Each number is 128 + 32 x the weight over the matrix's rms, rounded and kept within 0 to 255. Layers, rows and columns count from 0. Numbers have three digits each.

# o: layer 5 attention output (transposed), 160x160, rms 0.146, rows 15-27,47-59,79-91,111-123,143-154, columns 0-79
# v: layer 5 attention value, 32x160, rms 0.161, rows 16-27, columns 0-79
o15:104122090123135116130133147115159126134125115169114139138114057142110148116112150122113112136075186123112131134118102121104134103174163140116101141173138116081119115153140110173114106099132109126107108110123128176107149129124108130128135123
o47:139160179158140085168142086113084143085158077129094159102103114083164092101072127183074119086130086191143102156144088156178101136155111141124129098095137150096138075079165087172117162157154138107109128143118043107126122165079086128163147084
o79:173107115088139129174174157128116099034133189123110115126118154106062178139145156180130138182170136197147149155143093159164128148232185088084218105126120146091180127140096152093173157085107122173167068159146104092123059113137079106083088095
o111:109085110170137141138107155159108138205093155091140146095157112148098131113142109068186139146125067082089128128137123096109128118065171161099189174106165126130070161118090114147153112098139151123139117122077172149126126104152176171128152143
o143:132126114052136120076156148100164112160100125155172108108123117083091122088167124145115131139170115106129127062109129186093223083084077141161038121121098094172204118149142118118095109130117152110163128138167165083171168133104114082083117142
v16:123214115112086138132183093123179177087135122072166106096094156120109135119103160120139138140118141084128061176055080134139097167084097161104072111165075106126148104169102180141161154097115160104154157096186143109109159097223098134138135144
o16:100096125156086124117179164158147205127155149158114145065114146110133065139172143135155120130116125124146135162149106107156118109175090107103129151133123181146104117093126130096109108115131098129170132131165109120103121140091169123098122146
o48:101154054129120156179121124065117076106101112104128172124065136117091107131212160161178191191206146149092151133123139085088123163084112163151160152104148128141091173139142114092087161066090132072143168107109154100154200007196090099091130081
o80:152092127154113183097104096166162143073025171096176105150138161134157118123180129067166114207162131116088095120150121165072126159151156142098071118071157153065083079159065143117118123108112158085153116092080160141108139137154157139110069196
o112:155092127112154053102115126111105163159182089168110103133147070103138111086090070117055117118114106187158139087143157131171144090096192083155120108118178104142133122121146167140093117210161153161038120174152110138118061120071137136145114118
o144:138180190124146094139145147158151091145098178142124088191141109192099139174146147085112138084085150127112070079087124092169127074165085140104125161180061138173142131170129106141139066110168092155174129074160134104145117197123098090117156157
v17:071181142141089119127184156076143163110143136199133135093159089120157061122099099086071169099144133194124144153144151189107110106214143124082108148140105098193088159133109160167182134132143129101134062117179148146144103160107127139110129112
o17:096145140120143165133138122144121125132176113094064117107171130168160122128126135109168157094112177100123146165165113091131134134066093158170141121139081173092156098139173127143120110138158132148138139113087141122100119139114125161170169100
o49:109168121064161058131144167128175080126081131113195139153139105131112109148206120138143130108149107124105165110110126117153128061150147118071117167117108102133080172132139120089094120126039143093195101157199140173052165111100176167109114126
o81:192190189122103121142106180137165125207114115154077137156169108100162135123114149110137079165084119137205078106042155199154157143080131042176145094099084180073117193136138168096130097084180144139075101151091147153083135074154156178088173164
o113:132068114141114197127175076081082126147151133146140150117096166233086163104118124118098122074167126133123120152162138066132134134102133176139112118105118116108082096119159092148113150212129088120098154097166100157168134145161118106097107132
o145:133111093157103180099073110126089132070100103120086163141136112061125149145125158169134084186099116081121151134149120126124076121110148126092169111212175132122143112114125149142201136085132169185102117130116123139158118137129116078177158139
v18:150095096102226119160110146125138124093163197107089059155184105062119096158106136168191064126201118116123121096124076101112134115111071091156154095066130162103175146141113178131132061151158167073126114087129114145174106178073106123143127086
o18:101145145129160136118132103065089195181107088106154157143143124107137147102144149151065131182116131149112170158126132110106103102105170163111170124145145136151096070099135112093138111062095120114138171104134124161112092140076153138147081120
o50:136105173143200102083157101129148083082134132074135171117172105095108127069126107179128144122116091140097180101107118199127105129081179098142146168076179139118118144100100064144147057157112073083098114147120115095143144165127107069134108145
o82:173176128148161142186138120082075217200150108087098097106118135057136120110118131142128088135103094073116093135096083093181182133150171099083115088184113132135068144120109150135131137068098105139096133105196131125100153128075135142129188084
o114:107155117153086087148096132173126122157095112154176171095112149189106179145134151082096146168097151180146102155127128118082159124179120165151101146129104132151149115150125157118112135101163167141124128114108130189151136072165127174123112126
o146:116109110140078080183119111210141128128119175132105128134139139171100146164108143162137121076162172159072140142160149101083103136129103121103135152131126062134173168148126103154091123149099148113103124125110129129185136088208119120124187128
v19:140119112106128127141128124229148108105120128152114090132144085101148111139108147126076122100104088186107109145172102101109162138098139174155105176112134179115164153183124104101102132189141108101179109169090137146115138173181106113088079176
o19:149170105123136154094151122142168148146163163165098110089129140135109083144109133092116109122140120114132115167120121079139156129128115091131143106107101139138120121149136112154103076158141142132127135126161097098131119166112138121078106146
o51:095080117140126222080156138141151118047128085116099111140158076085138153113118098100103096097139108148158101134181073148096135088116116119113143151130100145115170089143112092160160089155129107064160164152125105111127124096114197073125157206
o83:042110104062090125165135085131178151155086114125134144105127130181125167110128129125113130056149130091174095116074097107157156159150126172140121191150088121115079159102117147167145125132157153108143087086140113143151110150142142140126138148
o115:172169127203188041131148213078124130136134161135165089136156148148086099164095135119164098144247116104073110137079207117130090114112091148088053133095140109153116132132099094106121163151064100175146101142141140126178174093128115102122125115
o147:149132143097153142130128201105107122175164115128188087139138169123154103122194120123148146156092172135126150125187125137149151129076163132204171121157154118147126145115209181088122146110164127098061125159086105127088137086116142172215093092
v20:124136078187179106155098129130094120147086144056110136103081131080154120097101159083116145116123166078205104120127095110149118140092119143078166113162173120103100112152141050067154164167133062135121132108137114063152068127088151140104130066
o20:161124162087112169117161120078119139163130083137121184147111153107130131125130091138076138140094095135176146090095145127096117149143144114125107094106127126125114094137077153107111113132086127109146090142105142127095148117121118121132145126
o52:132078142195102110201104070206116191062113107160136141070085084135146197107106227089146055160146157108140159189126136169103101113072112116178147109148182179139184140148055156136161092095113148132037108105115151137161130091173079068077115091
o84:116135137116115126142136148056158132180109089166107130099080120125072102093148120146181158138116144129147181110093216090142114173099149103171193078127197123168170113100078147140175114047135047168112112081055098177128146146107137151121113156
o116:089163106127166120114148132135126126144124103129083096132158123133165061149102124220055135045114100169091154139180075121172136104145121091086108158124059152107078151092178082173112076167130155145191150113115114130140132129133109175122099178
o148:129181117129155142116104096115100088105171154078200142124135159092196157117135128134096123119111098133130114051152143134138124110157174182116130162085105121116123065118156155066066137138138142074141063193231114139113106122150163125178129109
v21:092139085119075139121119145143164117111115066108175113154163140105106128121139148114093099057141156112090067127138121093098189095147122088123154133182171115132129137132110176132140136172178078109138145156092090140126131119136093139142162145
o21:191096162105171179149145155106081151087143077169143098125173173180081102087094139178141133177119083111144138143113129123177154126112133184107110130112149156128155082133118102100105104117119113156175146082123062134178095134175138120158060162
o53:112137120158109087099154108129104151113117129156089172103169128153160124140096100131094073092148119140141162117135093080101147095130140128130121076104170159150121175096156178147033153129092079133090065097146120130095135048159123181133143180
o85:092073125128080107086082126136105100085153133104103154130148137131122121108179173143091165139156112132143101150162157185101120155176169184111091129087117081113118148156104138109166090108151127125097117168170103113149133072139125101158140177
o117:092154101109158085206154092144113063145066123133186074142130139178134161156142131107160099095102122102109138130149140155211109085118076148106097112129103106147158139126149097166097179133143150104186152113182140055113167141162117077127184093
o149:207144105083130173099137134126162122167171142131143113125056097070146115112122105094120189145104138165130170126066108128104150144128125083178135143158117109098171135120152104121129119134104157143133130144110158177140116226072156181048088122
v22:135174110120143120139122104169092174118090194119165103118118124108124189079062094183117077177111179121142108131082143086115119088154120197118096105072183121109106148202183085092086147104138132121122129174135146151116164119163138121165092133
o22:123124086129140143155117144133170123178098127097144117101123130142138120064128155100126117150154119116118163205196140116167128134098132080105142110153079130146171096086131110138145117124118116146104193130118090116170147132114161119130129150
o54:108127123154106212147149130127153110088181071127177082206127078132113113111099174059064082122186063112108158132181052083137080124136106183150148132092109152092139110133107132197135160162097154067105088060161113092116093079130121063099174191
o86:181128132115143091176137171236123131122139158145159139120125132096142117127116096123204134156140146127118195203156125130165076108149123100108167112039110060154149133122120130175093108113155121148157142118167122127116101156120157127153133109
o118:127146142157120105093101096139102122159107061158148212099144202157129172144176178159103130126120090106169127087128130150135132086095168060127137127151155175139126144132082121086160141075106172072121094118157114116143098078134162134115148129
o150:149164110188130188131112113138121145142120162162111160161117089187112064141155077107125146135101128135110073107116136103039105122107092152134098090198134102127069141106157145142107092137140083191159134128073186169106116162175153192155089110
v23:144144193181128126159145088084130135092142146099181129044121133114108096160114121135161193170137103116140083191190146131152136125117083140112099179124172143155089146178051105137146156110068142145120130139200060139102108135143134154104149126
o23:151115124144102152109091147167158139088164122141071146122076141109073162139119161088122124080107146129114094163095102159147134114113142110134153162128097143079134098153168137119147118152148147155086124128098145144083121133082116174121163126
o55:120119163196181121169131126123122082140171179065141172138156157184105106171117081118172186121171139098096124111116171070116115130133055072153147093126085041174158136164118138142136160122077118079135184142159134076136178097159120161163120129
o87:105101085058124147088072138157121153110106106153057148161090106125131158181141099120169071109162141167086153127096093086168101103138107151109183130071117154115127156133099072048091097092133107094126143170131101144074158177137128154165115148
o119:110130101098118042132129081152112155114134119133087047185109141130180123131142163133081102073105160115154173128175089176057163162092158134138077104105143120121132159086149167151056077164140077175129106091075077149131091147096131118119161123
o151:116199132148172120156127151071107168131136134103174120105177111146123103085115132189097084132128082140130138096115172145144071143113153120112160136121117150160083127164152119136125175134160124113160122121142146091157117099171160092077177120
v24:121095070146133113151129155150134152150101046163133157107145153104111127149093106106110100134120119122122109103145100163092116107119161189084199180133179128135166160119124161149138109103152141144093136136152130146111105122112183180083106173
o24:114100126200063176135135136142098162111151167128109142084099122109160197186127086122139135104176154113098044139101094168098145177155113080119103158141099104151150165123183102128176150125078143144120084141107141122080089130157088147133107144
o56:127146096181073128142150164130140146061178123175155120162147141122141124175113154135146137166153095155101104120143121150101128080189118176122181097133100148141099150126117138140173142085119161092065155109113094076152117091145144131143115167
o88:083128165187153091142188106128086127116178110136151108118151113096092151175098084137123105097141101098158096165124129136107161207085101165101155133196099064109151149148142161062106163174130129146117140125160141097191116136112138127127115061
o120:099136173156155185075115104078174068183113124135142107095092124135177147078171147167135151122099114171146187151109117082153081091110161119205083157116097163106103105116088115163142135102172084134208079127082177159098094174164089147128136117
o152:181111131069108057182103069145124152130103134132127156161132145137099093090124089149154144147143126120086116066152135124178077134106129090140162128117141112109139123112084133141113095140133167160094155172179155152089138131134106116129099139
v25:124170054089102123102107122119093083175118110124121093119119125126078139174094106115114079125164128152066174102161075110156079158111113165089105109149184161101092157133116103100140138023112115131134177129120096072191111131145100139063125116
o25:145119131108111131119131159075175154148137138104084109131118130111114075137104142104145137106120169135123136155143169137097096132127109121138137105122109117129090107140142180159178104105119147148122120167096162108132158167058186135148188156
o57:173147119123136182172119084102148123140139084183112136167127056129088107123111139155159091111140097119134148122168115175171122133119105158171155137090136088080077143172149123189177120169113169173082145080151112088162099107135109051120135118
o89:126157116181090106210132140089163115115129188131143125130202188115119136099108151142143111091109137078125174160177182165103063100155137087157170066082095198116142155149153111165092104145144090110126117194086107105122147115140097109126128145
o121:101123141128161141076179108153130167105176183085155109082080112159148159146170140063114164104131182071088075116110117030124137122151114144093082184187100099118143064170120093076139163112123130134172132106144158161098194172113129099117115114
o153:128119167119101102109108128224104110162168063175119142140164194127158137082093126136175141247170094182204134151075106139112198134106205060159155192122133108168149116086136129132101107117159197131103134150123128154113159160147149179126069144
v26:112159143165076191152179093149121146160130118209151105113092146094139058061185145190125178126081146086134122099146105162133080100131120083103175159066076151134123088069114099167097165213126157117110158114067128154167176160098162149141093096
o26:172120122094103096166085104104134098137077088140119153169136136095143170146077117109112163146110131134159121105098187163129144147142145132110108121136109105147161121103115165113148165147121110125115110114156136141161131119140116095135125112
o58:158161113122084127091134154106129147102088062063178123112105132159126123149171028123120119068101122146146146117132076154057132199151134116130133152176162086136068152132155122156117102128111142103106128081101144145144139107105183184059207156
o90:130149113052097142178126141122174132144097091133063085134126137159185141136121110180129152191143108143164215090126166121163113170110098163090120135157135190090148144084108199127195141157155136154107158152132093111124118107112123118109116101
o122:104095155172169178156094072147106121137110137133128208162121177122130134176088161127147103148126118103110140176143106092141080067182155106110141145172139147137164116125160077154054119067115167145194044144187149102151117152209080142175094118
o154:174134150195191145071135137148137110097140201179131093093169084133122129128141147119124116128163155156108093130111169144141104106143104100113129169085092170125064114200092169137152120104143097095124141107109149113096142135113115121125125150
v27:132125100120114130136168111149100088162164117134147114128099074119116132082098070144137092144126150161148132155143135172067150076138121125087170137146087134116113099101088087101094167099087088154126114154121082120118163167117061169094147162
o27:113131140110137063124141121140134142128131098108155118110119106160155114157126124109107119117117126090125115118116102101102074148111130144154090136084192123176156132158123137120094145106115123092158130160118110124162123109130147130136180155
o59:083138097119147166161187101125138091125155164171063112131104120186130112182101129118100212117122182140121142157144102076138168073154081097093103093175103171169127160107075106135188128162056115151131108081109109081155128141167097130119141093
o91:146170116159175085191092105147119173161122091162112119160164101077125127119148090110081112082043119087181161146114126141210133174118183145094173151136105084124113086154126188124194144164140135090071180172142103146115102104122139134147171121
o123:177076187125070151071093186133152135081093056130141184109175176116080177128132138177123071182137075163142084106104177150098088132102149090178111133131158147117136101082200127170107118149204140199120145189126182140117159053147106098119092120